Each number is 500 + 40 x the weight over its row's rms, rounded and kept within 0 to 999. Layers, rows and columns count from 0. Numbers have three digits each. The size before them is the row's rms in percent of the matrix's.

# layer 4 MLP down (transposed), 256x96, rms 0.194, rows 174-207, columns 0-95
099:524480461489444526423498540493391459476536518572596491488507513585538500503515532432413455498524582513483468434516480551499448571522538502537524543510540489567488523482473538499537483448464507465486508527455495447542528445501453511492551470515426533551522543514484471534498545526517531442
097:468383546472551483542523468485582511470527571483489464569516517490419486507504442519429517498488464557540471518567510511449518525539530502498442487540498487481490496486417547469499505524518530470508414580560470549476498493529546534502492458458525520435480557475585492493433499462460464535
091:480452541504545583532583563491518518472460517524456530488552489493492487538480474494534521512536441543472514442448514515490535465530443514456482440443530473498510450500521498537501540548563541482453488547380472483477517593512516535509458523394445510484495487458484422591480516450499481510
103:490467496567507484473527546482462508555573495515467467518516455529496534523513468508501462422609615534511452478521465505496478451565433489479461509502473579469441516539475490454508520508524495532544523544468457453493445566436492517557489541549529545463509444487516549528492458444462417458
091:545504468517428552443500521500489494476464546487533509538487474505486424478558418485545499510438492430473432537529510497474547442457468519472439400483466527609514483463538480508582530446519510517534455543544492511483445464497500544527517532439551536547528489581502479531498554437481516530
106:559517529499549524541534516517477470491438445537462450469497531527477503524485514521533506535617524448499536488454448418451458536497573467534491532454494618479524505512522449446527505475510497510433516491491487500538418531546530509467483481528383506419518519529544472536475536512446515456
105:519454559512466439516519489540463524526515424498537510405451493485505481542483492512484465488497568462482573523520510529482598516500566507433500467481512552477572501513477436606444452442553506510466491531459498536504528452530503501480427425470432494531482517528531493500461518511407561504
107:559530538480548535531492459409521515593569522442577453493508524462464436520500496509469501555516497517501437525486470520533499535615465520484539472453503366555473505526484530568474506507525534486456513510497449571488479471449527528463500455478526537457474483475554477526538488494447455509
101:478423493503591547517515527525464485539531521460516515499550502525570518464520496528454539508530518583555472539511467488471454548517451620443466458462539468472479513546494523523528519449447465472539505519565470541477487473558505490506495374484480493525445509579444519470446475506504493429
110:468482528485533587577536502520534510469523550515465562454510531440472569492531529517417478548525480455504505443507606506518501483528442509424492496447508423523546505537479486514503529498528465487492487569435470484499437463564555530559451506421429479462458478508525540522448493458461464509
106:500507497556506515498475485517530457496502484480482540454475454479437501492448546553504463407554568493467443520516494503466516476481481564555549564538475512559522493523505586512464405487465551503463422535518485412450465537409501566476415547526457571476505503508540468527467496517515468515
102:497463501463547495523523499444531534496586581532469513541521473540505559503479524497459504462543454497460490502501475506534461538447458556469544444507483445538516579574465497513517490541457509429467439534538439446481525520499524464517474427439499576467460495500483554562469578482518419428
091:552506493469496561466521508480461552407515507459511504492475526453535538478512489517493512577569492465533561598482509490521515502540470512451501508494483508475607481505493434509543492452415468410536532561495504504507497474501488527538443536370497506546468505551484453534475549498421544491
087:506499579521507549507566497504537566490512560431469493540476460446460527499550503448481485533517439428481457446503539476511504483507454549482448551433519494499451481517523500499495521535524406514503528533561537468514479453531519500495430522355506538495569456590473479530487543488466511455
092:513499474478476461464431479502504489493503512498498449487538454506509431575473437455467489523391554456504465498576482469510473433518485487582506534492474546540472481486535516522500445484490508481555537424526521495512520481540491529527483571559549481565455492459498522521579427577600466558
095:508392470477538474588543548520486482489498560469503504532458464492468509519482499541504516497616492531531508451468571507558460529494540468581586478527518554567536455484476519507525486448464524468471491454501471448530444556465514550492461443491461584512495501526472476458473476457470459423
100:521458533512497388478500495444534553527504541549483517478498543507563525514460525525529531482558443454475457490526494488534442498562449519547495502553492456493439454519516562502518524475484558447530476491555393438468509452497500469483514416415483558516592551540517520464475502532487445535
113:545573482475591566496470526462461492507571515512524473516562506443575451457504509510608525505482469522585504429594515478453494484440459486452451514494493533464556472505480499518433413512507471501416521477501472482449500474484516483520475575526496514506497537488501432528522488554495440501
112:504527431485385457447501519523472522542533511564471426465496510542521493531542488498513468489518489517525435492552486580476489422471534513508571562590453546492517503469561460504554481432539549501522498519501467484471557546442446509547530531495437561407464513496475476476499497522514528446
102:443410466516445498492480498506450474564414469474438503496422501446534563424465533489508529518458498512454491472499564456471560501528496514546458495471513544509543468528551434507484561511485495590531561557531481544458498560452514498510561560520448568482482509577445476539490524506506484492
105:475502519524493459500508517491515552501544498503455456474507536555482584481458529470482507460497497593482546531468538498456506498472487520526510536585472523449464450520494538371493528473513485580526502460514581418522504541454475463499509532454534522504501425520550413441469596520445473495
094:503594447438464499462511383442526457525529449458533500528495523486480580562483464419467478541559479566562552562508475500555481476494512529513502515474463533483508436566540520500564494509507507535512455503515529505527495495505521531440488519495494559477417550483574504470513488484464426437
097:563629493455479509417444424477504502530536467495532531485565489523557487516492557477532528479518443450510499521495473515403519533428450499516507535479468486539501502486521466428499459522478571507552512436471501477577513451501509523527481520544541475522512515522402448453561546501483503553
118:563571481497494434458503607481470489486498471597441428450419476536466526470483487454468520494529497566498437479508461508494464452502534501525570489517467605453538470500507512482592515481490546524470516448432537456493533520475457539477540573528494565484444486495513492508479549500520499529
113:459565559513582486546530491508552511465545567509457479470498472489561542546493501473479514494513436494467512559529521488489430534543425582477508429492493418495538496548446579493528495513523481472508445520529502524523488500516475489469418451355481487522470458528510515526502531435473454484
085:564480550428568514505566513537477469531572496430496548553522480457507455457469526525502508477460517532502447544559528509535413507516507616544499502510469454520517522585469604474479472522522491483534461464477473536490448492574434477514484529438497454441524457496441491492508440511501495485
085:464459502501481527549547572571527571498444501516498562490499459440494539486441464515447479494498549429488545487508469494499462469506578460504551445479490477534542520454518517449504472456502482477542553501587567523501473523509523528491468493434467484533451491437552431424387517548532502454
093:527497403506500498530519559466513542506508522469450460494487488516547509468512481504585482580552517541487539459476493467478411487569523445458503511456480599518566531443503503536544437413525523495508522475481525498513409566485485454530462508500473478521473451494484432527543504518530528390
107:469465416509540508551537547500464467586488485479553542550509577493466510470454470543518499530591596462527536463424555496493463502555489498535479521545534533490532507475566492460445479450494538512483508444511531444526470471537500521434521487428447506460518407535548501490446455482461516473
103:511489433520494451426488503459428510479453514540518537548469470491542487574549490495508474542504533397515509441533469454560489486516528550548519590510551626528456437510497478486492520521494502547450536493457481430543474493496537500454501584458422495502549477533482481518507454490476560509
109:545556523583491437528518546490484505516506516522469499479504513519551485539491472470468504487542517453485470553542524456537385486514541438550421469542490508442549403451488523444518506482561459539484456532513545499500540553569496485581500472448481520494540479487494482392540493462421520503
106:535446494484438427422468539509409398497499457569527483491502487476475442494512445498535483548453566520546485522466527474520550533451512475498507555474532604452497512493550465480556480521501520533508558471505495507470547497435439548558480546556539505469481557537542524458552516469544461507
091:502563496506419485524460489541507514480507488466531485528456416548467552545546428530562540439457431512449473551497517434512523520511529479528487463483479537524487534530537502521509486524454499466515506453613583481527440576478395488497505478501478521480509482504593424452502484477538480458
102:494447445544535512576489513411427466529551533580430477435509524517508484544477532471498474482545545564502488513560500477478536456501488473523554528453511488437521479493493454485497565467546518485420452485536479403498470463500586492467530456507430519505538504475576508532512500598498514477
# layer 4 MLP up, 256x96, rms 0.218, rows 175-208, columns 0-95
089:534458500436510536408471404467470468529532489514453537453464525491531528444530479466481474511521491555541536422484524455438462440530483488507422542537505590590513452475494445451543471506433553537467514451461532496515511417549483528499503451543528520550519503490499540523566524471522490495
086:540495565510453489434519488553506491483436506497484562465571478521472492425536537487424567472529473462582502505509541449545500447515405480469441461435567518564445477480498457537538493576477459511461525568422490490530462445514554507482494495491526470530500549555523523551523497492494451526
094:505515498487511541411519497560497458465514484456541524524448430491506443507494508458510558430532510588468486519484503564421425534520461447488522575467482559553438528537536516462466498554519510511538433544512483543555494450503535456504445502563477442503430447515438542545540536467490472500
094:506449486531525511554473514507492481469502529455468457423531470556428553538508504483391538513413503522458475487512503491427504471398605457521446494468468516516509456498501513555489495503522437518498526524483587556466519495515569499439546577511490436486495473511486497533493446468553557530
107:535571521493519469483500565467488448502425448522497490551499475558475511492486522585450425466518505546531513436403471544462526481504484486458590521433461494490433564524449491503547408451530457481526512514498489545517515491539552501481575515532528507498495543484466416509542498472538577499
097:490549478495471480443471544471549435529544472502461479477533511495457533504442508461489464454426464475503497564539509541495529507548466533412449521485483552496514520472451595562486484488555450548503472526538512475570497504476497440407548493564577443466478509481576541450483459507504475577
120:508531462470474567470522469487492479556467474484530534486471553512560497429476538431478458437487419504564411447411457536498616534508452491473554546553545465477480508520522518497485435528540482501460534522480592504472547510474513507507505515518514428506529503485513446465491552511527545572
105:529472492520475533515484465567475512576506444503483489456493566481474614441561487512402529499509472561525507504474448475467532565478529521418477504494478526471375537467543479544545471572463478475442548536502457573496506527502461518455503449507558470516452494558481527473488515480507499465
103:479494509409468519445508521505501459555526531476512493443543451458456427504446528539464449518520528471549504590490519481421517448513529524542458484476513540553468480505556403566519492554448496489484542468438581520487572508462556526504498515528571454485504541468502441462561513461530547495
105:527497480498452465473487582413535465552414463532546491529454550518474536444448519485462556526498520456488551507525474465469506523466485448490509570586522549521466506494521514470453510512512494488485485486438500502533529464561576510539499467585573529536469442462512526461525405554490417485
098:569487505513483564502483504458476520460407450507528473513512440538514523476575503521525527506503559484485428473576497490407565549504497451504485487509488503531445460481535441522500518587560543468478521525433537476505437532417477507403535460537541439463524497524523432490514549505444497507
087:551505525499542442526546495547621475503546495513536567547518486485453436491456458464505517478507503563512518477512542538536460522473485519489456474482483563399496558571423461490439479495452491573544416509551446477471521445483512501507498528511473554506509482420457494484578543517512530519
087:497507522515485515506570510503581432454506513494472515505585475453532469450420441520482570513554430497503504505519498467505596520490543608490499433544537518534485544483433476503510457535458525499521427510483483512562531532503579430551458460494454495450494513470509500443519568468487449495
092:441515460546530538534477529471461506563498526589557596487503529484497461517541575536496461516490434504498514494435486575439536500539445554455519493472512518489528566528454428503522481526538445537517446546535505458496478450375496473524521560499496541520529466512451466479471544433520507520
091:503509440497514485594524479439476501476509446503442625497433490492532561504545480595479402525496490504479543428490527548467490501462475433519493536530490527493508540485510480473465509477479486497494518462523505538496462474498530449488550529619482457498480529545499546502514439391472547508
102:545427500505460496522477506536532451549548504467534470466553468554479441507549549472440453501512475519554504499466460472492485445514524546488476499542448508579397558478452475546538502514456510517476447493487511492495459451452474448440537546490627519539502535524515521470527428517442542574
113:494542464470499498534519518494510516582549528490490483490488457521503489418518519460416572480496493534530519505434510502510559551485583469486466489552429493546491439419417516554483553488467505561550510448462488601517469472527465531422525525581489457440464484518477533520462451526513463513
120:504492524463487548470511520519537482530520478499483488385444470436498504485504477449482554444509488479515498534501517512548513467504476558444524450530517482515420516510563518546552481478477487551485584481515526472591454524533512401459525478516503418530501459502393447412564486521540548497
100:509480509498517468495456511534509479535471472504522571473537584485509506507462563501446459457460423500607532508471447565533487495517426526445479437546515472482490487487551481510480492542469469436458545474504531530528448459466577533518517560486494493548591509559494462510549421419561495535
101:507500508416479436531530412569524474487490499539531479397484460480572475452517437467495551552485511533538530540483524485475491466441448516438470563453520459492490574537551497473454490495453481497470540490452497562559499500496528543515555513495528421508518513407569521513518506509508528585
103:487512464488559547534541503465513509449443479611501531492455555355459484442563572529488505480492507483477450464533498515485481534486556512494520528521544488541529559520507454490466492470550501499538510434486539482482495452488583491466501502507459531521501479466473390511439449490469570557
093:553544500484510502493512442507553494493497516509457488507428460544530564504493534413420488455471564512452480532555504524514500477420525495502428502600492462474480435516491499576546466489543486501546485444524507440540479431485536464518495481515525409524491561583502481535548440561500446494
118:476566492496415501519588538515522483454548552503469579508445479480504564506460470470479525511536430501480483472498471540523504527545523563481499514464580540406498520466547547541473503508491526495491464460505509465491526504454513433415496461558503517466428484445560421395538507534506481500
117:484550493450455521569548486542507514529480480490507502400475548499442505462471559482482540483481483473558417542530549515544529502473504508506515512567478524466508527438476470480503513508466550505586419567505489455507595503533547403531495507502435535433472524504407560487475542513456512489
083:517491467558494551535442479525491525542414549456510570512454567513478547473510506464483459433545432518519387455426503457494541522492548527511525560509588508450478483468548463467556463516568512473450525510527515549563520480491484518523457542494476489551457501504451536462499527488412537504
081:561488516520482512530492504477473529507473421472490450502453478566515504441519495522491504479433509539480401463542561444478491489517511486482544466560548577439509533536485461582538482610511495523547456522504522517474544466538475491504569488482496505411442568472477464510605474478454528511
090:518558455517424481535542548465482494453468462509511500514473536509534554437471501514476518476518482514451560453516460522513579525521521508381524499518501531492493558486503440420535508507513438418458482587454542467518464444468484506487597470563484505502414565458470533528535528466482496522
116:562497473484520514509508528484490477539541409426486580512520562509473500537493459543459430481518521494522553468428552503505457527528434472493547503551488477451507530516551466479385472459496532541544423434501594488521498461496509488478565516520505464517497561519536405487524433453484500494
108:513496451465524468553599491527491462549450472532448562494541495489546522527489518510494446456492510568513460479507481533496492498469520484556543475493453521518457521472412458520424478487541560469495510435488494585463487558388491512531474495483502475513493583545427540498572522435539558463
109:527502482485496487467518499559475467498508477547458447477572502436452501569450566488558537434475523487451417493496437479471448491424535458511478464540581463485489474467485509513497485639509560504547504471514515556506562470526550516481482505519508444526452480530541495510578464467459528437
106:544449505518483521498506503543552449434479512521494476466475493547557497584454543513482437480479515602522550529447493499520468562504516502485512549440577500481521518549485479484469503503576582540505428480402473433483476477409504483541477523506576505444506468476460544459560449506531504521
094:515455555440461555551466552542477514459521391454500589519498451549471570521529517457483501494422549506493460492486530487507552477507440421466485441527515520486535461479500529546521484543419491462470477524485582537486476556502517497514499556509478500461458510513546416485494422550485559528
124:578510460497491509556499471465483412540561524526465481467431606456520532508501511502430475475504493606474521540544456515445524503504442543461503532408532507420462504458498460481484497532509507556525445524526521472515487432501535537433534495543463496561544519453482514486546473548528554457
093:481467508486514532584489524584496517473503468482515480480437537462517547543573454522455529440461502501496483522507480483453459498492515480512463453454492511554469645515535514582522471579437512442523556438485516582491534493480481548423472466488514497560486513471531502418520522505443526479